Weights of a small GPT-style language model, trained from scratch on English Wikipedia: a variant of SOAP for these matrices.
Each number is 128 + 24 x the weight over the matrix's rms, rounded and kept within 0 to 255. Layers, rows and columns count from 0.

# layer 10 MLP up, 1024x256, rms 0.116, rows 528-554, columns 128-255
[[108 121  97 123  91 123 153 150 129 123 130  94 161 140 154 120 140 133 150 113  68 142  96 102  88  63 107  94 110 120 160 128 162 155 107 131 111 139 106 149 101  85 126 160 112 100 138 173 104 129 105 112 161 146  68 118 140 128 123 132 142 156 153 121 142 125 157 136 160 122 150 149 143 138 125 122 122 170 100 134 142  90 163 147 142 119 154 125 118  90 152 149 143 132 112 114 122 124 139 125 101 137 114 131 118 157 143  98 129 131 130 109 130 148 170 129 131  50 122 144 177 114 129  97 123 105 125 156]
 [176 152 164 142 156 102 147 120 120 142 139 170 135 114 170 150 127 108 128  81 143 142  98 118 123 126 140 146 134 118 128 128 122 131 120 111 105 120 146 101  93 151 152 158 113 125 154 142 140 113 110 133 124 115 121 121 143 127 134 139 138 161 162 118 173 120 144 118 180 153 161 116 119  91 152 129 113 111 150 156  95 114 108 175 172 149 119 166 104 143 125 121 100 139  70 131 132  67 116 137 143  88 122 100  97 118 109  93  96 156  99 151 119 158 116 138 124 138 138 120 144  78 145  73 126 120 152 147]
 [110 145 134 118 157 122 116 127 134 138 128 100 129 144 120 147 124 136 116 133  99 138 137 154 138 129 157 123 144 140 118 149 140 125 127 143 103 113 122 129 133 138 109  89 129  79 144 168  97 127 150 110 166 134 104 129 153 153 169 141 132 120 138 117 121 125 105 135 140 158 141 129 136 123 139 114 143 153 133 150 134 139 117 108 148 188  97  91 155 131 143  94 134 101 128 123 131  91 120 129 134 130  93 127 150 144 130 111 154 126 113 142 158 168 138 125 149  99 133 143 123 143 138 104 101  73 172 156]
 [163 147 166 137  91 117 125 146  97 164 129 123 111 110 122 153 124 137 137  94 135 135 126 106 125 106 146 153 112 154 175 135 166 125  66 168 154 151 105 121 117  91 155 128 104 111 159 100 119 102 118 148  92 126 122 155 119 126 136 116 146 137 144 173 151 137 124 118 131 126 121 142 123 152 113 130 172 116 138 140 115 154 137 107 119 111 122 150 107 159 109 131 156 160 148 171 181 124 119 120 129 153 148 103 111  96 139 114 146 124 114 102 128 117 137 124 116 119 111 137  86 105  96 104 126 153 189 151]
 [131 144 111 163 146 176 197 116 126 170 143 176 139 111  92 104 144 141  87 110 139 123 127 122 109 149 139 120 163 130 129 105 101 131 148 115 116 119 105 116 109 183 114 108 147 125 143 162 102 131 114 110 144 122 113 176 123  87 150 146 129 145 169 140 121 123 150 177  85 129 162 124 156 171 145 156 143 132 151 132 102 129 131 173 110  59 113 168 135 143 125 146 134 152 152 152 143 108 114 137 114 118 126 147 190 150 161 103 170 142 125  97 141 103 141  83 118 152 122 138 132 112  99 117 198 106 130 124]
 [114 133 161 101 108 116 113 103 129 113 152 172 119 122 188 156 139 112  93 120  96 117 138 175  87 125  77  83 108 119 153  92 141 122 101 151 127  77  69 105 143 127 104 134 123 111 117 164 125 144 142 114 124 115 126 137 122 111  80  85 112 160 103 159 152 134 151 158 167 110 157 112 132 125 104 155 173 155 121 108 120 122 119 104 120 133 130 159 149  64 111 112 121 127  87 121 150 156 181 142 124  60 151 132 155 110 113  99 155 150  95 198  98 139 120 105 145  97  99 119 106 126 109 103 102 111 103  95]
 [118  50 105 130 131 113 111 118 136 140 127 133 126 131 142 132 139 184 110  83 145 135 131  81 150 149 168  90 181 142 131 119 135 117  96  79 112 142 144 155 145 147 102 130 177 123 132 123 131 101 131 129 101  88 174  87 144 149 154 118 132 117 124 121 126 177 165 176 143 154 124 125 117 171  91 157 124 117 133 141 174 195  89 133 125 124 107 143 134  55 146 101 119 127 162 107 119 134  93 114 143 132 122 155 146 108 106 102 110 117 117 117 112 119 149 115 136 166  87 106 104 109 102 160 133 161 126 107]
 [125  76 147 147 106 101 129 109 149 120 117  87 126 135 136 148 119 162 103 144  78 112 141 153 158 132 122 130 120  90 148 123  97 161  78  99 104 131 118 112  94 146 149 135 135  94  96 160 141 110 155 187  91 122 143 119  96 149 143 149  81 110 139 157 107 107 110 151 152 119 152 166 100 136 169 148 104 145 180 109 157 101 138 122 150  85 164 125 140 133  99 116 130 128 120 126 129 133 129 129 119 105 190  84 108 111 125 120 172 149 118 126  96 174 179 143 117 108 138 145 149 177 181 100 137 170 118  94]
 [137 138 107 162 139 166 141 135 137  98 117 122 124 130 126 151 119 158 156 130 127 135 133 115  76 136 142 126 145 128 145 140 146 147 126 136 126 119  93 107 112 132 125 139 128 142  95 131 122 155  81 135 159  71 101 130 190  93 120 157 135 129 112 163 137 148 130 110 141 108 138 142 141  95 111 124  74  95 172  97 103 155 130 147 189 116 118 143 120 120 135  73  95 153  99 123 141 223 100 209  74 130 120 100 127 124 150 128 137 112 129 125 123 141 152  87 154 162 162  83 156 113 120 147 129 115 112 149]
 [149 156 152 159  89 120 148 136 130  86 110 156 105 136 122  71 140 119 113 133 157 150 112 100 138 106 170 152 126 167 146 154 147 172 150 139 158 118 143 132 176 133 128 127 108 134  79 130 164 173 141 150 128  95 117 129 112 161  99 102 121 138 150 129 128 169  94 125  90 135 180 120 160 149  65 117 126 167  89  72 118  90 124 156 186  99  98 133 115 123 109 102 163 190 125 161 130 173 168 107  88 140 145  72 113 102 180 168 192 133 132 154 158 127 136 134 156  94 102 176 153 140 106  79 205 110 147 105]
 [135 129 144 131 152 116  78 172 125 123 156 145 154  97 123 130 170 141 121 110 110 165 104 130 127 146 151 105 119 134 108 144 145 110 119 124  97 127 106 123 141 173 130 178  92 119 144 109 175  94 114 107 117 130 120 104 142 159 144 140 109 133 158 162 128 131 121 134 203  77 137 151 151 115 123  87 126 129 111 131  88 101 141 172 146 148 130 146 151  93 110 151 121 133  87 116 140 144 134 137 135  80 160 136 144 138 136 148 121 116 151 152 115 125  96 133 163 108 133 135 145 119 127 108 119 143 166 110]
 [152 115 152 157 130  96 129 165 158 113 148 127  78 141 147 126 149  58 105 100 115 113  86 140 159 159  79 143 144 140 159 131 124  95  87 120 128 114 102 142 119 147 131 122 114 105 152 125 126 127 157 158 113 152 109 146 156 141 151 135 104 114 132 134 152  84  85 163 108 117 105 106 136 115 106 113 100 164 130 143 118 174 127 120 150 121 121 123 131 117 113 143 130 138 127 153 160 160 101 115  92 102 133 118 149 104 138 118 157 100 113 121 124 141 124 103 115 109 116  96 144 117 135 152 139 129 139 133]
 [143  85 124 165 106 134 122 116 154  97 109 117 114 145 126 152 142 101 138 147 124 119 123 119  98 152 121 123 122 134 118  71 160 150 123 142 114  53 119 111 138 102 148 124 127 144 131 145 119 118 118 139 126 139 181 145  97 147 140 100  79 157 139 150 127  83 123 145 124 145 111 132  98 122  86 121 107 132 116 126 126 112 114 174 108 110 143 123 166 110 151 124 117 134 174  85 156 142 104 124 131  99 123 142  87 118  87 113 157 131  99 117 162 132 100 131 128 148 107 114 134 114 137  65 115 131 138 148]
 [145  96 136 120 106 174 132 149 129 127 177 123 139 164 134 135 149 137  73 130 143  98 115 146 111 143 157 124 110 148 136 107 137 167 161 108 114 172 150  93  69  99 117  95 161 154 144  99  84 142  97 173 177 130 134 125 123 147 119 112 107 114  86 152 160 135 126 143  96 137 108 137 127 139 151 132  81 101 182 105 140  67 172  74 147 110 126 143 123 141 159 159 145 114 108 114 123 141 100 137 139 102 166 163 147 137 132 158 114 109 140  90 137 180 160 141  90  97 123  89 109 155  82 104 149  64 155 162]
 [147 145 105 127 123  99 117 133 119 147  98 114  73 111 134 183 155 145 147  92 116 112 145 104 102 170  98 100  86 152 131 130 158 175 158 139 136 144 107  97  80 160 101 107 103 172 132 125 109 183 145 108  97 148 132 137  97 111 151 130 144 139 130 144 127 123 151 114 141 138 127 129 104 105 104 141 131 102 118 134 108 128 145 116 110 122 129 144 199 147 120 150 170 125 127 120 122 122 163 118 142 133 140 165 168 110 146 112 189 141 105 101 134 157 121 105 136 118 137 126 131  68 138 141 101 141 135 179]
 [ 58  90 127 139 154 128 157 100 113 168  89 153 124 110 122 147 181 101 131 139 173 151 130 133 103 120 170 118 144 128 106  93 137 104 137 125 111 113 119  83 133 119 154 118 104 150 104 119  70 129 111 143 116 144 119 111 117 139 128 129 118 163 133 131 137 165 113  95 115 131 173 147 163  99 110 153 124  94 103 158 110 129 121 157 109 140 103 155 127 112 131  99 139 132 119 103 114  97 117 105 132 105 141 112 125 131 134 122 187 133  94  71 137 161 112 154 174  90 124 134  92 157  78 146 153 134 103 115]
 [102 112 146  84 163 118 124 130 105  97 147  64 160 130  77 137 133 160 151 116  93 117 154 115 100 143 155  81 124 182 104 104 104 136 156 164 118 130 124 100 128 109 135 100 157 107 101 103 117 112 103 126 123 108 144 146 146 158 123 130  80 110 150 146 162 113 122 126 116 119 105 134 153 107  99  77 126 172 112 140  88 128 110 119 111 121 110 123 121 110 123 100 106 154 128 135 129  93 152 101 137  97 126 129 155 166  51 131 144 149 114 147 169 118  99 138 154 146 148  98 114 168 118 127 130 143 130 129]
 [154 162 131  96 127 157 126 157 144 145 122  84 112 116 172 113 127 145 130  94  96 137 135 184 116  87  86 121 106 108 148  88 136  91 126 125  78 133 133 154 134 154 150 154 119 118 111 151 136 150 112 140 122 115 160 144  92 114 136 126 107 163 149 128  89 173 137  83 126 123  92 160 127 196  92 110 146 145 168  95 129 171 123 155 111 138 117 192 107 137 174 120 132 128 111  78 103 134 148 135 152 123 118 154 124  94 104 154 118 110 184 154 104 178 125  81 105 150 117 109  96 108 137 132 108 109 103  80]
 [126 120 123 173 141 147 154 147 114 159 131 132 151 117 119 171 122 154 101 163 108  82 148 145  98  96 110 117 141 154 155 116 141 124 130 116 142 131 123 152 141 131 116  97 116 165 145 112 122 147 134 119 128 164 112 126 119 110 103 120 161  92 116 187 146  94 136 107 141 126  90 200 142 130 132 147 148 111  99 136 123 122 149 132 164 123 123 158 129 116 137 132 122 132  86  87 126 161  96 109 134  98 106 162 136  90 127 131 106 109 123  89 169 126 128 130 121 137 127 138 174 120 164 156  89 121 141 111]
 [ 97 179 153 121 154 158 105  99 124 129 144 106 125 104 143  95  78 119 160 105 124 153 139 111 137 136  91  93 122 101 120 149 113 148  86 111 157 109  93 130 100 155 183 162 111 142 135  96 101 120 123 105  74  83 168 117  96  87 164  93 154 142 111  89 146 114 123 143  62 118  97 162 175 133 131 117 100  98 146  98 166 177 109  67 114 171 115  82 143 125 121  88 131 171 126 103 129 109 138 101 146 107 127 143 111 158 138 122 160 151 151 123  78 107 118 102 186 130 135 127 135  59 136  76 148 126 118 155]
 [ 97 128 132  80 148  87 144 133 112 108 136 130 152 113 106 127 125 134 117 188 102 137 107 150 113 157 131  97 134 137 120 126 124 154 111 147 131  93 108 100 107 120 107 133 128 108 179 156 155 155 158 144 133 112 146  73 132 111 161  69 118 112 143 162  82 144 146 157 128 105 122 139 140 118 112 136 128 139 113  95 140 102 107 134 120 109 154 142 115 159 165 131  91 120  59 137 122 197 116 107 112  66 108 158  94 113 119 148 115 137 180 133 126 137 111 146 142 139 124 106 164 135 132 169  99 118 186 122]
 [ 95 136 120 146 149 146 160 143 128 127 109 123 124 107 120 187 123 119 118 118 106 101 158 151 143 152 157 107 108 137 131  93 156 120  99 141 114 137 140 124  92 113 103 132 103 125  99 126 120 159 106 102  65 103 103 112 149 103 108 109 150 124  86 135 120  94 132  82 132 143 124 137 172 101 144 106 116 151 121 107 139 124 115 130  97 116 164  83 129 104 118 133 147 139 121 152 132 148 119 163 180  89 145 149 118  78 133 126 137 154 106 151  96 137 134 112 145 119 112 122 158 135 147 129 154 136 118  59]
 [164  82 169 174 165 128 125 100  89 148 153 127 159 173 112 174 167 153 177 115 126 141  96 122 151 123  95 125 156 113 144 133 164 144  88 166 115 121 138 133 129 126  98 116 124 126 107 150  76 143 100 147 142 143 112 108 108 136  91  96 122 112 155 132 116 147 124 148 201 140 152 142 101 131 143  86 128 148  84  62 115 137 134 164 107 157 133 119 148 115 114 130  74  99 145 130 140 117 146  91 134 128 135 135 104 129 136 175 134 119 165 136  91 144 138 138 118 108 110 133 121  94 138 174 120  96  85 112]
 [145 167 120 158 160  92  93 166 125 149 160 148  97 173 156 112 118 150 144 163 120 145 111 116 109 101  86  84 108 121  91  86 108  95 127 168 124  97 140 149 122 116 101 122  99 100 136 114  99 100 110 109 130 137 120 161 134 136  95 109 153 124 122 148 127 167 183 109 115 151 129 127 185 128  93 116 117 136 132 125 162 105  62 175 145 116 129 119 125 144 157 140 138  99 161  89  96 143 149 108 129 118 166 118 110 127 119 119 153 141 138 129  61 108 129 115 149 142 107 149 118 106 127 103 130 132 126 112]
 [118  98 132 124 112  96 141 108  64 142  90 145 125 128 131 116 140 135  89  84 157 126 145 109 163 121 112 153 141 155 140 116 132 124 184 124 127 119 122 145 108 160 129 133 156 150 168  99  98  75  70 153  96  99 127 142 152 134 101 109 188  94 112 109 120 126 136 152 144 110 102 147 135 183 123 158 149 145 111 131 128 121 109 117 107 144 162 111 129 117 127 158 137 141 125 156 151 126 130 146 107 145 103 145 150 140 131 107 115 174 139 129 145 143  71 133 137 117 121 112 116 124  93 138 144 128 149 160]
 [ 88 128 112 151 132 132 117 140 109 169 163  90 153 107  95 155 148 147 132 142 121 125 114  95 128 144 147 137 134 168 178 128 100  93 157 125 147 149  99 138 113  85 116 118 101  82  83  96 135 163 106 115 101 105 121 118 111 118 108 150 106  88 108 147  91 106 100  76 121 126 147 155 128 147 134 170 139 125 111 116 112 151 128 133 121 132 128 135 102 124  97 164 128 112 151 167  83 117 161 110 108 124 133  91 135 147 185  95 132  91 132 106 123 136 106 142 122  79 165 120 110 140 170 122 120 138 105 121]
 [105 184 134 105 150 138 113 155 119 145 123 161 127 113  58 129 136 145 122 126 125 141 127  87 121 151 155 141 149 124 136 138 129 117 135 157 129 135 130 131 121 140 109 135 126 157 143 166 124 112 153 128 138 149 164 156 121 129 121 118 144 118 120 135  97 121 146 176 109 135 117 155 132 144 120 115 109 108 113 114 130 107 117 132 153 124 100 161 162 110 136 127 122 122 152 136 139 132 101 130  86 121 141 129 136  91 129 121 155 146 105 111 141 153 111 140  88 103  96 114 139 126  93 109 124 148  94 126]]
# layer 10 MLP down (transposed), 1024x256, rms 0.121, rows 528-554, columns 128-255
[[135 147 160 112 144 162  89 142 132 107 162 104 151 105 136 121 131  94 145  97 127  91 111 152 135 150  98 150  87 118 114 143 153 113 113 125 110 155  89 150 136  86 146 127 134 108 107  84 138 175 160 176 121 152 105 127 119 101 129 109 156 137  89  99 130 135 137  77 111 150 130 123 138 153  86  85 132  93 130 117 145 142 184 162  95 126  94 105 109 153 109 122 112 150 114 179 167 133 140 104 143 169 179 130 159 163 101 121 169 119  99 118 153  75 122 158  89 187 141 141 121 124 123 124 120 111 157 115]
 [121 122 135 135  77 105 113 137 143 134 108 128 106 150 135 167 139  81 116 128 107 146 145 162 114 114 123 122 126 125 141 134 162 121 147 144 155 134 106 118 113 124 106 100  68 124 162 100 145 135 114  79 117 120 143 107 174 114 155 145 111 137  88 142 150 133 112 136 138 149 150 114 184 164 134 141 136 130 134 130 129 113 164 121 153 122 113 156 139 106 120 167 111  80 135 126 111 147 124 137 164 158 140 117  89 124 106 128 148 146 173 110 148 141 124 166 123 129 148 151 130 135  95 149 121 164 109 116]
 [131 119 128 117  80 111  87 128 135 115 133  82 152 154 153 114 146  95 112 138 127 160  99 157 141 119 141 119 132 125 180 120 140  81 169 110 158  95 148 132  91 128 100  76  91 176 135 169 135 149 114 109 121 122 137 180  80 175 107  78 174 119 117 119 156 160 129 120 142 131 135 140 169 126 137 133 124 143 174 131 104  73 173 145 132 136 152 112 160 147 158 172  99 103 112 178 137 130 114 163 138 125 157 146 124 142 153 117 136 136  87 144 102 130 147  94  78 120  84 121 109 170 128 141 122 130 145 135]
 [154 124 109 154 126 169 154 130 133 181 129 148 111 141 172 124  87 122  98 144 103 124 153 109 135 107 146 117  93  98  97 139 130 104  81 127 175 110  96 151 106 148 105 101 127 138 157 161 151 158 137 139 174  99 122 138 106 128 148 142 161  99 100 121 128 158 131 119 140 152 135 167  92 118 121 104 189 145  97  95 161 157 139 142 140 101 138  90 162 113 139 138 118 133 136 131  59 103 116 119 115 139 142 107  80 111 128 115 157 132 140 136 125 118 151 120 127 156 153 149 166 144 112 105 133 123 137  68]
 [107 156 178 150 100 101  99 103 102 106  90 131 114  94 171 125 113 144 120  78 149 155 145 126 127 130 130 150  94 123 126  88  94  96 102 107 131 130 110  84 139 145 146 134 125  96 171 120 153 136 142 144 118 107 145 153 171 101 157 112 138 129  87 160 122 137 130 123 117 145 164  81 125 143 109  79 134 128 149 113 112 140 175 115 160 113 128 151 133 120  82 171 100 116 114 168 180  68 106 156 117  87 100  93 151 163  97  93 109 132 123 143 115 136 153 129 127 147 171  86 114 115 104 136 139 138 109  97]
 [137 108 153 117 141 154 125 106 146 123 157 147 141 120 154 124 149 116 156 118 145 140 134  94 146 136 106  96 145 101 147 144 135 108  92 148 158 125 141  95 148 119 110 105 115 112 145 151 154 141 156  68 107 134 124 131 125 141 176 135 100 139 104 120 143 133 133 123 115 106 124  89 114 120 120  95 164 112 105 152 144 160 158 110 113 129 155 140 127 143 115 149 144 102  83 140 148 120  95 135 127 147 174 134 135 123 127 130 149 164 154 155 136 142 140 116 124 115 145 143 156 147 122 136 135 142  75 132]
 [117 102 129 131 152 104 145 157 178  77 157 119 109 140 132 150 130 147  91 125 138 135 124 153  97 155 123 159  99  99 190 128 112 123 146 145  83 122 147 124 163 124 118  67 136 115 163 157 135 161 159 122 108 130 156 144  98  95 148 154 157 124 118 130 121 107 121 117  53 159 120 134 124 170 131 120 176 114 149 100 128 115  82  95 143  98 159 134 110 122 109  98 109 140  75 105 106 151 135 150 147 129 132 120 170 134  96 101 128 141 167 120 128 122 119 139 106 122 122 145 128 108 107 161  87 131 104 106]
 [171 136 126 129 126 156 169 104 168 100 146 140  99  99 142 139 143 100 115 165 131 178 139 139 129  86 107 146 145 174 111 171 123 125  89 162 108 103 137  96 149 119 142 148 130 128 111 163 137 156 114 118  93 155  95 127 132 160 100 138 108 114 144 130 145 145 131 180 175 129  93 154 155  97 132  90 130 119  73 101  96 152 154 109 154  94 122 147  86 132 106 162 110 117 119 196 148 119 133  64 148 154 110 123 146 134 132 122 129 106 113 126 142  97 120  70 139 132 116 119 152 109 103 145 131 116 178 139]
 [107 132 111 130 125 125 126 121 151 152 115 162  95 127 117  86 145 114 146 159 163 125 146  97 127 101 182 148 156 109 134 116 121 122 141 159 111 149 108  57  89 161 138 109 108 152 129 111 144 131 147 166 117 109 132 126 130 150  81 153  88 136 105 124 113 138 123 112 146 148 175 154 117 111 163 113 132 160 150 130 154 123 105  94 137 114 126 155 134 123  71  98 141  83 115 116 162 181 111 146 172 116 128  90 123 153 147 141 134 110 107 162  81 137  73 136 179 158 133  89  95  81 120 142 106 144 107  98]
 [102 137 121  95 144 134 113  85 169 135 107 144  94 141 153 139 124 149 163 133 175 128 134 128 129  96 134 111 127 170 153 152 188 119  86  93 164 137 125 124 107 143 161  96 117  64 139 128 166  94  97 159 123 154 115  82  89 140 124  91 137 132 160 188 133 100 145 148 142  90 124 136 117 111 111 134 173 125 107 148 135 176 148 126 133 150 127 110 127 109 116 120  90 157 106 140 125 171  99 122 124 128 128 124 130 128 169 117  91 103 161 131 133 115 170 117 157  81 154 142  75  95  97 138 157 113 133 199]
 [120 117 144 147 115 156  87 113 101 160 134 136 104 139  93 106 133 144 126  63 139 152 130 132 140 120 158  85 123 127  89 144 150 143 141 130 117  94 144 161 125 162 135  93 109 127 105  78 167 127 104 142 136 122 170 145 154 119 141 159 112 137 100 167 137 148 135 189 158 143 125 165 149 130 132 149 153 155 130 109  85 121 137 113 132 122 140 125 138 101 125 123 119 136 135 110 135 133 155 117 177 193 168 119 141 150 129 125 170 129 114 101 111  99 106 125 110 107 116  99 107 124 111 157 125 134 151 163]
 [169 110  56 148 182 111 144 142 130 150 141 142 103 124 171 139 102 114 156 160 126 128 159 127 166  90 121 122 102  93 141  80 120 151 137 101 172 120  92 118 137 130 123  87 173 147 153 159 156 169 169 145 151  78  98 116 114 117 118 170 155 129 102 143 130 131 145 144 163 124 120  92 131 132 100 105 166  97 117 108 135 149 141 127 117  97 128 149  95 106 104 117 137 122 133 116 126 129 133 136 166 134 154 123 136 111 139 136 146 135 120 140 195 124 141 116 111 110  99 124 115 109 127 126 128 115 103 128]
 [138 165 141 125 118 159 108 152 145 165 129 110 137 148  92  89  72 113  63 122 156 115 135 106 163 141 144 107 118 129 118 118 103 132 117 129 112 126 156 172 103  74 107 117 108 124 101  92 112 151 116 161  84 104  94 132 131 128 126 138 118 147 142 139 132 158 126 151  93 155  94 134 116 134 121 133 114 123 151 123 140  90 119 112 123 104 126 148  92 120 135 112 133 120 125 130 146 125 174 151 133 122 115 125 123 130 130 119 116 148 119 110  89 106 125 140 129 141 148 158 134 138  98 138  95 139 115 104]
 [125  90  77 100 180 137 116 140 171 141 113 118 149  95 156 165 150 121 132 172 143 116 131 118  92 156 101 150 122 132 106 149  90 119 106 142 107 142 178  82 102 121 192 133 169 116 170 147 141  99 124 140 129 118  84 127 145 197 114 126 148 123 141 103 108 139 132 119 105 105 122 111 153 140 107  87  87 115 129 172  92 199 133 106  90 138 155 104 141 141 129 126 139 167 145 145 145 138  94 119 175 152 139 137 160 145 134 108 136 162 115 141 132 108  71 152 133 142 157 158 140 119 143 160 126  64  93 168]
 [121 137 128  79  92 103 111 146 150 150 175 102 109 117  97 163 146 130 124 162 182 149  78 172 145 140 159 153 101 113 103 131 118 131  59  69 143 136  83 121 108  93 142 142 105 110 144 130 118 166 138 142 147 135 166 165 104 100 127 164 141 119  87 158 111 136 144 150 116 120 112 111 132 165 108 109 155 129 152 116 143 143 135  85 119 111 204 149 124 114 108 134 118 118 142 140  99 137  88 114 184 141 149 120 120 124 128 104 105 100 126 123 115 141 115 124 133 100 108 146 128 134 127 130 150 142 142 110]
 [115 207 107 154 160 131 130 134 142 170 126  73 165 136 129 108 195 104 128 131 117 148 111 162 158 119 145  92 119 135 129 133 123 113 155  90 185 112 139 109  90 138 116 127 125  98 129 124 147 167 154 138 115 143 145 131 141 144 116 140 155  99 107 123  89 162  85  94 139 144 141 133 121 130 155 155 118 156 169  99 126 116 113 123 118  73 126 110 118 133 141 134 104 115 172  71 143 141 139 192 129 124 128  90 148 139 115 110 110 147 129 130 114 133 113 128  76 144 155 158 126  94 154 165  99 142 125 121]
 [ 95 146 113 117 169 155 136 100 135 139  91  96 122 159 105 106 159  88 120 117 175 118 137 149 144 133 147  90  83  96 112 136 109 115 133 129 110 111 121 118 153 124 127 109 160 131 107 104  84 147 140 158 137 146 115  93 133 105 167 114 106  68 138 155 115  73 116 163 114 185 132 113 170 132 132 128 170 119  82 140 114  92 159 130 107 126 148 144 156 149 105 144 175 120  94 105 162 144 180 142 154 140 180 134 136 123 132 142 120 175  94 111  78 105 121 135 119 180 122 167  84 116 136 119 133 109 147 135]
 [130 103 158 151 129 165  94 111 173 132 130 176 115  98 157 161 139 118 135 135 114 115 163 164 140 148 137 125 130 107 143 134 145 115 111 163 138  82 130 164 158 157 106 148  88 112 140 113 168 116  99  94 136 122 148 168 144 155 151  98 127 173 152 138 171 156 152 113 151 103 156 119  81 158  98  98 110 134 153 116 137 164 126 148 156 132 152  96 126 126 135 117 115 108  85 161 118 125  85 126 171 118  66 109 135 168 132 131  83  74 161 162 156 133 178 142 103 142 114 134 143 148 139 148 128 152 124  93]
 [100 120 103 114 125 119 123 142 152 148 145 105 191 144 125 115 136 117 188 172 109 132 118 128  94 125 137 125 125 132 128 120  60 122 106  80 178 160 122 158 113 110 112 104 114 144 143 118 143 136 146 115 127 138 124 161 112 162 122 113 148 108 143 120 125  94 137 173 139 117 132 101 136 114 108  98 134 141 176 126 109 155 128 134 161  98 199  96 142 147  76 140 125  89 182 114 112 118 124 169 107 135 173 102 148 119  96 104 133 173 117 145 181 100 113 130  81  94 145 138 120 175 134 134 146 114 144 151]
 [ 56 165 153  99 115 116  85  82 130 123 159 143 112 100 123 110 154 119 122 132 155 175 158 140 141 146 180 140 136  85 139 156 114 134  87  74 157 120 140 134  60 137 168 130 104 113 158 117 142 110 108  76 118 144 131 155 146 113 156 122  96 173 117 129 137 133 105 143 114 151 183 102 137 129 139 112 116 112 157 104 147 146 187  76 141 126 130 127 153 148 153 107 135 189 148  62 112 143 113  97 124  95 139 130 118 113 122 159 223 142 148 133  73 121 129 167 132 106 102 118 125 122  62 100 134 154 123 177]
 [121 122 141 125 122 162 105  90  92  86 124 129 126 120 123 132  88  76  81  91 139 114 112 126 119 127  92 146 132 115  89 140 138 130 119 135 164 127 104  80 121 147 117  84 139 138 102 135 181 147 147 126 108 163 162 101 140 152 108 157 120 150 129 113 140 175 142 139 130 127 146 116  99 145 149  93 136 125 132 124 110 143 134 139 115 125 108 122 134 156 119 148  84 104 131 128  91 139  92 159 153 131 129 139 141 131 146  91 149 112 138 133 154 104 143 123  96 168 101 124 112 118 118 155 170 143 110 114]
 [137 136 119 130  91 110 146 139 108 136 127 176 131 137 172 154 105 159 129 121 126 120 117 166 128 112 151 153 140 113 148 115  99 120 141 138 137 139  83 133 130 153 141 155 173 117 142 110 120  96 147 148 123 127 113 131 103  93 128 162 101 138  99 141 110 132 114 149 157 155 124 129 125 122 116  55 126 119 156 101  94 136  90 122 155 147 116 158 154 104 156 118 167 113 101  91 149 138 162 147 150 140 148 135 117 151 159 135 109  76 138 138 113 160 127 139 125 111 138 143 105 140 143 150  99 112 162 176]
 [185 117 128 139 139 138 101 132 146  92 145 111 119 111 142  87 133 111 116  93  79 172 171 118  85 127 126 157 160 181 102 143 105 170 101  83 119 154 127 146 109 121 132 143 144 136 142 117 154 132 118 172 144  99 158  87 143  94  95 150 127 126 157 133 124 144 177 121 134 104 143 182 145 137 104 120 117 134 114 156 114 154 115 105 116 111 129 137 165 112 120  92 139 140 142 147 141 182 122 154  74 117 125 143 129 132 121 119 106 141  82 171 127 157 140 155 156 144 131  91 132 148 172 153 136 159 155 135]
 [113  79 147 123 140 162 159 118 125 114 113 138 159  83  90 110 127 159 142 132 144 146  91 114 142 121  95  86 114  97 132 143 141 111 116 148 108 145 129 138 154 156 115 147 117 118 135 102 129 112 156 159 143 157 147  81  70  89 147 128 159 114 132 128 132 127 141 164 157 136 137 153 130 132 128  68 118 118 130 192 111 176  95 126 128 103 120 167 116  98 130 114 113 161 126  83 122 118 111 118 159 134 129 155 123 156 145 123 141 109 101 133 124  74  74 118 150 155  86 108 148 111 125 115 126  97 129 131]
 [155 143 141 125  90 110 150 166 177 112 144  79 105 161 145 116 119 109 138 110 138  84 106 120 133 131 126 120 131 112 110 159  92 120 203 124 174 138 155 127 126 104 126 121 148 121 135 156 177 140 131 128  96 143 153 166 143 105 150 126 137 136 137 123 159 115 144 164 173 146 126  91 141 107 131 145 104 137 125 144 146 105 132  98 114 124 141  94  89  59 129 155 152 130 102 126 116 142 125 178 173 108 149 137 125 129 117 125 152 134 116 121  87 142 118 151 132 120 118 144 159 185 120 149 131 110 136 116]
 [121 149 100 108  95 132 142 140 128 125 140 152 150 166 154 123 103 153 122 152 130 122 128 131 132 108 125 176 148 147 179 130 103 155 135 116 118 118  95 116 138  81 121 155 153 112 106  98 162 104 138 165 132  95 107 167 118 109 116 125 150  88  92 131 203 166 134 139 165 114 131 158 173 143 165 146 170 142 133 130 169 149  99 151 141 119 120 135 162 140 122 126 134  97 127 133 144 128 141 131 100 113  96 129 128 141 128 111 100 142 165 124 128 166 146 120 103 127 128 117 123 141 129 130 123 116 152 112]
 [149 157  88 136 160 157 142 110 128  65 102 145 113 114 130 135 133 124 124 121  85 148  86 158 156 136 159 115 118 129 125 113 178 130 145 147 139 123 103 109 154 152 109 127 111 127 102  83 118 106 143 173 105  86 171 132 118  87 168 162 105 132 157 124 121 131 128 123 145 130 130 113 149 128  91 135 108 129 147 122 142  96 117 159 114 129 152 125 152 112 134 126 125 102 160 171 152 114 130 138 120  72 104 119 157  92 115  96 100 120 120 109 106 135 115 128 130 122 109 127 112 127  92 127 142 136 125 125]]